Part of a small language model's weights: 8 layers.
Each number is 200 + 30 x the weight over its row's rms, rounded and kept within 0 to 999. Layers, rows and columns count from 0. The size before them is the row's rms in percent of the matrix's.

# up: layer 4 MLP up, 3072x768, rms 0.0309, rows 603-611, columns 384-575
# down: layer 4 MLP down (transposed), 3072x768, rms 0.0474, rows 603-610, columns 384-575
up603,101,170,171,120,212,217,153,245,195,160,187,189,205,185,207,218,185,170,180,159,169,206,223,175,195,133,207,220,130,188,223,229,164,198,184,230,231,194,258,214,118,183,208,178,192,184,178,197,270,191,159,181,210,186,187,183,193,209,159,190,156,246,176,215,198,211,215,254,180,175,256,208,201,216,199,216,261,146,198,194,179,177,191,242,197,173,247,216,169,232,186,203,189,158,203,205,166,223,223,154,186,175,201,188,189,207,153,199,223,137,195,216,142,162,189,186,235,160,201,200,193,196,177,223,212,214,213,255,210,176,252,190,225,224,208,145,168,203,169,224,218,245,163,167,201,207,224,225,174,144,179,202,252,181,140,203,162,192,180,202,242,166,232,227,161,216,244,192,211,203,210,185,183,235,145,170,219,199,169,208,200,189,185,216,133,236,201,181,221,175,241,224,216
down603,096,210,246,288,203,222,193,226,228,225,180,226,208,148,217,221,191,205,150,211,182,255,254,242,218,144,224,179,213,204,217,230,217,216,247,276,229,200,219,149,161,266,204,145,221,151,157,206,236,181,197,205,206,209,193,201,223,182,227,139,273,168,177,239,244,252,158,200,168,221,209,202,224,234,230,126,206,174,255,220,234,192,179,208,216,246,158,205,170,215,220,209,155,246,207,203,185,235,206,221,156,183,150,235,234,242,226,241,209,177,151,222,173,178,224,138,189,188,180,198,241,168,219,212,182,230,239,214,160,220,181,231,238,211,200,263,171,263,217,228,180,220,213,134,161,220,178,127,173,193,164,193,181,174,165,143,180,178,177,212,168,201,228,177,230,146,222,230,199,206,210,136,177,220,196,149,141,192,246,184,253,183,294,210,196,145,222,258,163,149,199,210,213
up604,100,168,227,238,211,225,224,179,205,143,190,150,171,234,194,178,238,227,194,244,195,277,172,185,201,217,191,144,170,172,193,207,203,221,183,218,200,193,232,206,172,212,197,210,169,147,239,183,194,230,191,168,266,228,200,195,179,221,200,122,223,201,239,207,118,197,222,217,220,226,223,178,213,174,174,163,175,179,194,252,184,200,198,212,234,223,186,174,205,172,253,205,180,187,172,152,164,191,209,192,169,206,197,152,189,200,199,169,184,146,236,204,206,213,241,188,214,154,207,167,180,192,178,212,213,200,160,218,194,219,222,182,171,183,193,211,124,227,233,207,303,135,211,213,171,199,227,227,202,183,200,199,210,159,179,238,194,170,182,224,165,143,204,264,258,216,190,192,177,232,206,241,242,216,262,197,202,200,196,224,195,180,209,195,235,202,185,227,186,229,245,267,296
down604,097,210,159,168,189,146,226,228,211,197,239,191,207,215,198,199,244,184,261,227,222,204,224,171,154,242,206,262,245,168,160,206,188,199,202,200,168,182,192,244,199,205,192,203,196,206,198,174,204,199,203,211,263,225,223,185,177,207,159,209,179,235,168,166,194,236,142,193,201,207,198,166,206,213,182,238,253,192,233,217,179,170,207,172,170,180,250,274,263,173,206,261,194,158,201,263,190,226,187,186,202,234,190,229,156,163,204,244,272,208,234,189,215,185,189,197,192,164,185,159,230,236,255,211,231,182,121,177,206,174,163,197,186,231,235,171,203,220,146,223,161,237,209,197,184,158,195,152,244,179,244,192,195,264,156,137,198,231,185,173,197,170,213,178,214,188,231,224,220,217,215,158,205,133,194,282,201,204,240,179,200,183,172,213,210,161,230,235,204,196,194,216,134
up605,102,290,182,195,248,244,233,238,205,197,176,190,250,207,215,184,182,181,198,172,171,198,175,198,203,186,172,231,224,223,231,229,153,114,204,142,192,224,217,163,197,221,143,157,182,252,246,178,125,216,200,215,218,216,206,182,215,225,187,150,245,197,201,210,190,202,238,197,176,186,203,188,213,142,230,253,188,167,158,195,177,188,295,190,200,185,203,234,210,191,218,165,142,241,230,208,186,174,138,228,222,209,144,214,249,226,207,140,281,211,208,156,164,160,189,196,211,137,232,205,143,210,182,217,173,209,248,193,189,244,177,235,204,198,203,216,213,189,200,205,195,258,225,152,213,206,243,154,194,197,199,186,179,150,197,222,177,176,120,250,186,191,165,169,195,230,185,214,214,153,195,223,210,203,189,203,181,212,188,149,224,186,209,156,189,139,209,175,180,223,187,216,180
down605,100,141,191,175,188,192,217,169,216,146,189,158,264,186,196,183,325,200,188,187,237,214,254,197,153,214,213,228,198,198,190,226,221,228,186,205,200,197,255,190,232,192,213,185,195,155,198,289,150,224,164,138,198,210,160,260,208,228,172,220,164,181,181,215,194,231,188,214,206,174,198,199,215,206,170,160,269,205,235,219,210,189,212,203,205,185,196,238,203,233,208,202,205,165,209,160,222,252,192,221,243,266,195,201,181,214,156,195,170,210,176,221,192,242,209,151,209,194,169,260,210,154,212,144,228,254,270,222,197,227,233,177,270,177,229,196,227,220,160,183,246,253,266,204,248,185,223,199,210,154,161,157,186,199,206,131,219,170,220,239,186,206,140,217,207,233,196,169,220,178,182,261,166,219,209,218,149,153,181,194,183,215,147,240,183,207,202,199,172,214,263,210,194
up606,100,155,98,177,246,225,156,202,138,186,195,178,223,232,205,160,244,141,201,232,239,144,195,183,191,222,185,145,240,201,181,193,144,156,163,223,243,212,215,170,148,137,186,205,194,242,174,168,264,210,225,178,199,214,183,230,225,186,210,239,210,221,170,198,215,208,197,188,208,110,195,214,211,171,225,207,192,205,232,165,194,172,204,181,205,219,233,221,222,231,178,223,203,224,221,224,211,212,166,187,233,193,174,219,177,142,182,138,170,171,130,176,219,182,225,254,177,162,186,253,186,223,196,218,194,259,199,148,218,160,207,217,180,185,152,184,202,217,220,248,194,256,129,244,200,220,205,172,173,203,171,189,212,186,241,216,253,224,223,183,176,142,196,156,198,228,252,150,172,198,191,194,196,205,184,149,187,242,193,246,178,199,227,164,220,243,155,223,175,208,177,171,174
down606,105,208,235,174,180,188,165,188,192,222,248,268,242,163,152,261,174,219,198,166,173,184,223,171,216,218,251,264,195,90,204,221,237,195,237,194,142,186,208,257,162,206,144,221,226,225,150,216,190,218,190,231,191,207,214,204,183,195,184,154,205,207,184,236,225,189,208,220,182,243,191,262,165,257,272,177,189,154,224,217,157,184,160,196,241,197,196,233,185,168,182,194,199,220,179,209,188,233,157,193,135,215,241,216,227,184,204,198,224,152,262,212,254,244,248,215,197,202,203,229,167,181,177,166,253,184,164,209,154,136,225,181,236,155,223,225,223,197,164,227,204,166,193,196,192,164,188,219,250,182,182,186,184,247,192,162,231,193,168,179,230,174,234,218,243,229,214,170,224,180,226,251,217,197,146,200,136,177,181,190,175,223,187,233,198,159,194,202,255,241,173,201,233
up607,102,200,220,219,147,223,213,206,186,251,192,164,169,167,228,176,179,196,153,227,154,187,220,227,175,253,171,182,168,165,151,192,223,232,186,169,126,215,197,189,162,191,204,145,217,179,216,214,211,237,196,226,282,228,220,208,195,203,165,235,167,178,194,182,187,182,197,174,173,219,242,204,225,259,209,181,219,202,211,215,165,188,169,156,238,173,214,155,179,188,187,221,226,225,189,199,208,225,153,194,234,284,185,180,251,246,258,267,207,232,233,194,225,202,222,165,196,159,195,189,179,180,224,226,211,190,174,192,235,180,210,223,210,254,182,174,149,206,256,239,212,176,214,220,195,215,213,202,199,143,231,219,243,252,235,135,163,234,199,211,222,192,200,184,172,205,234,143,220,176,167,200,182,178,222,166,140,157,134,195,187,207,226,311,126,218,210,255,211,194,182,155,186
down607,105,174,248,177,180,245,221,180,178,224,150,205,198,209,230,181,202,220,197,204,233,175,183,207,222,193,192,170,249,217,185,201,158,249,171,229,194,228,194,203,160,178,162,191,227,209,195,183,200,230,205,184,253,187,189,235,157,195,209,231,200,201,205,186,183,184,234,197,208,258,210,206,202,198,189,170,226,215,217,172,163,236,186,191,193,141,203,191,171,186,210,173,214,181,205,145,234,196,235,214,193,194,205,229,188,218,236,228,178,182,271,187,241,216,172,172,227,200,212,215,208,214,206,207,217,193,138,253,198,252,195,193,190,248,208,166,191,179,245,237,218,210,226,242,152,230,172,255,206,222,180,220,163,188,228,224,163,205,244,189,216,203,182,219,90,224,190,177,239,195,216,159,242,146,144,165,196,180,170,186,203,253,217,193,231,191,143,154,183,183,201,166,213
up608,098,212,189,229,186,185,211,224,155,220,160,190,200,223,198,217,214,235,195,222,200,198,200,141,189,221,135,206,131,179,192,206,174,242,233,174,170,209,204,213,199,166,219,207,233,127,242,203,208,213,188,221,120,226,219,163,241,156,212,176,212,190,218,188,119,198,256,223,227,150,296,191,193,217,221,184,246,186,201,202,207,178,228,191,155,175,267,205,175,195,206,248,175,190,240,159,257,217,198,235,225,199,188,200,190,202,170,199,173,179,172,226,199,200,232,218,222,185,184,166,183,238,232,243,184,230,203,214,224,171,179,212,229,164,199,222,191,206,235,191,158,183,231,192,196,215,244,190,215,217,250,200,220,221,234,212,253,184,206,173,147,221,199,196,219,228,198,192,225,190,188,194,210,209,234,161,177,172,201,209,189,199,196,127,192,190,223,163,213,201,183,209,214
down608,099,190,197,209,173,131,229,254,226,210,224,128,204,177,214,202,241,187,149,174,146,213,161,211,221,231,183,194,208,189,205,184,246,194,199,217,212,212,181,146,145,198,126,207,216,255,182,193,219,215,179,212,229,166,158,202,222,182,208,240,170,172,161,174,210,172,188,202,254,205,212,237,171,157,190,223,204,166,193,180,172,213,143,207,254,190,224,129,189,247,165,191,171,167,183,175,147,265,197,168,162,217,221,210,226,260,244,206,212,228,209,202,218,258,188,250,131,260,189,168,185,143,203,187,236,159,183,193,223,238,194,186,226,191,182,153,192,181,184,217,159,208,228,163,220,217,202,185,207,185,199,241,170,214,214,246,263,216,213,160,183,198,188,213,184,253,193,176,205,182,186,184,201,118,151,164,206,187,192,164,157,241,225,201,251,243,269,178,209,196,194,214,244
up609,105,193,166,139,213,202,184,204,183,210,190,225,201,136,213,194,224,198,203,214,156,168,186,159,207,186,204,180,248,190,244,221,215,172,206,183,127,226,174,253,226,185,202,224,186,115,198,207,186,199,167,150,220,237,171,208,172,277,181,197,238,204,222,215,215,157,182,188,185,154,191,202,222,196,167,222,156,177,261,194,180,231,161,193,230,173,186,231,195,189,185,178,250,198,164,219,214,154,168,225,207,81,165,200,190,241,198,144,169,212,209,214,171,215,188,172,168,219,215,183,197,186,201,232,219,218,168,169,220,245,218,171,207,190,228,231,207,204,205,205,171,195,185,199,183,237,210,232,139,185,228,213,191,184,197,156,185,211,239,169,168,167,148,225,285,209,186,237,251,217,191,167,241,217,262,206,192,179,215,168,224,222,214,216,236,246,210,155,154,241,225,215,231
down609,100,179,186,189,177,231,224,208,177,223,226,216,183,217,225,222,233,195,212,177,197,198,177,228,213,176,131,178,217,252,205,163,209,212,181,192,143,197,166,167,198,173,144,165,286,159,158,156,194,208,169,212,163,166,155,252,188,195,266,192,159,203,240,178,236,188,198,186,209,172,221,205,217,231,151,201,203,168,214,156,154,302,181,256,224,174,211,216,141,219,227,207,198,230,197,191,213,236,171,220,166,226,178,223,227,128,237,248,253,197,294,229,204,202,164,178,226,185,141,235,154,224,169,193,213,182,181,216,180,183,157,174,235,239,174,206,184,246,222,213,215,193,171,140,244,210,197,219,243,159,185,239,245,150,235,212,153,208,218,172,151,185,200,221,271,146,184,206,249,220,146,198,202,217,175,207,217,175,165,199,190,226,190,191,168,181,200,195,208,166,215,187,206
up610,092,181,194,192,205,180,171,206,227,168,207,143,197,227,150,204,231,251,154,144,192,225,231,223,204,244,205,170,238,232,156,248,148,216,199,180,175,254,163,209,194,223,170,210,241,236,214,198,168,216,217,178,204,172,264,181,169,207,242,208,191,168,171,245,223,163,198,190,194,186,175,171,221,230,184,191,222,168,167,226,214,182,136,176,222,169,143,179,246,196,218,179,193,176,195,193,209,219,171,256,192,208,169,191,164,163,185,187,182,217,109,188,194,152,199,265,226,188,190,183,189,201,267,241,126,227,183,198,222,198,176,184,199,252,248,239,224,209,239,192,210,193,192,215,225,168,213,193,227,254,183,144,170,129,214,190,201,209,162,225,201,202,177,218,228,197,167,172,177,210,210,155,212,150,191,188,214,245,171,211,156,179,223,234,193,192,194,222,220,187,171,146,175
down610,091,231,199,199,180,212,228,149,191,160,196,199,193,135,203,166,199,237,228,210,192,243,219,228,133,140,259,224,148,209,216,210,305,159,172,223,253,222,238,210,145,225,234,216,250,177,229,191,219,235,163,172,182,156,181,149,254,188,199,172,172,196,191,208,162,171,191,202,191,227,153,211,235,218,204,172,186,226,204,165,217,170,216,213,144,240,220,204,169,204,186,203,212,164,192,195,142,234,162,215,182,190,211,186,197,171,277,231,227,195,348,198,191,197,246,189,213,198,184,211,203,239,215,159,234,209,189,165,181,200,178,192,187,137,256,223,183,162,198,254,189,239,222,192,211,220,137,176,185,232,179,167,203,233,224,203,144,184,242,194,251,225,201,223,195,214,165,202,210,202,188,185,226,228,183,170,197,253,235,207,183,242,169,204,249,199,182,165,270,156,171,177,173
up611,097,220,186,227,226,199,180,208,180,164,244,201,160,219,254,187,204,203,181,226,161,215,151,207,189,144,190,171,192,219,204,199,175,248,166,191,198,230,209,220,229,189,130,191,144,192,199,176,187,241,171,188,215,232,220,260,228,239,121,189,191,210,220,188,144,241,220,236,232,206,219,171,147,220,226,165,188,208,218,203,177,261,179,191,189,257,159,201,186,179,235,221,288,169,177,202,195,174,173,266,195,230,201,204,150,214,221,211,227,203,224,171,186,169,231,212,190,180,171,182,203,148,173,185,232,177,187,222,209,182,226,146,244,214,166,183,160,153,217,181,166,190,186,184,248,209,236,165,237,244,204,263,184,192,219,206,183,198,188,217,210,181,202,201,212,250,196,202,167,175,193,214,156,184,224,226,181,202,197,212,225,184,139,247,241,170,203,223,209,138,188,176,187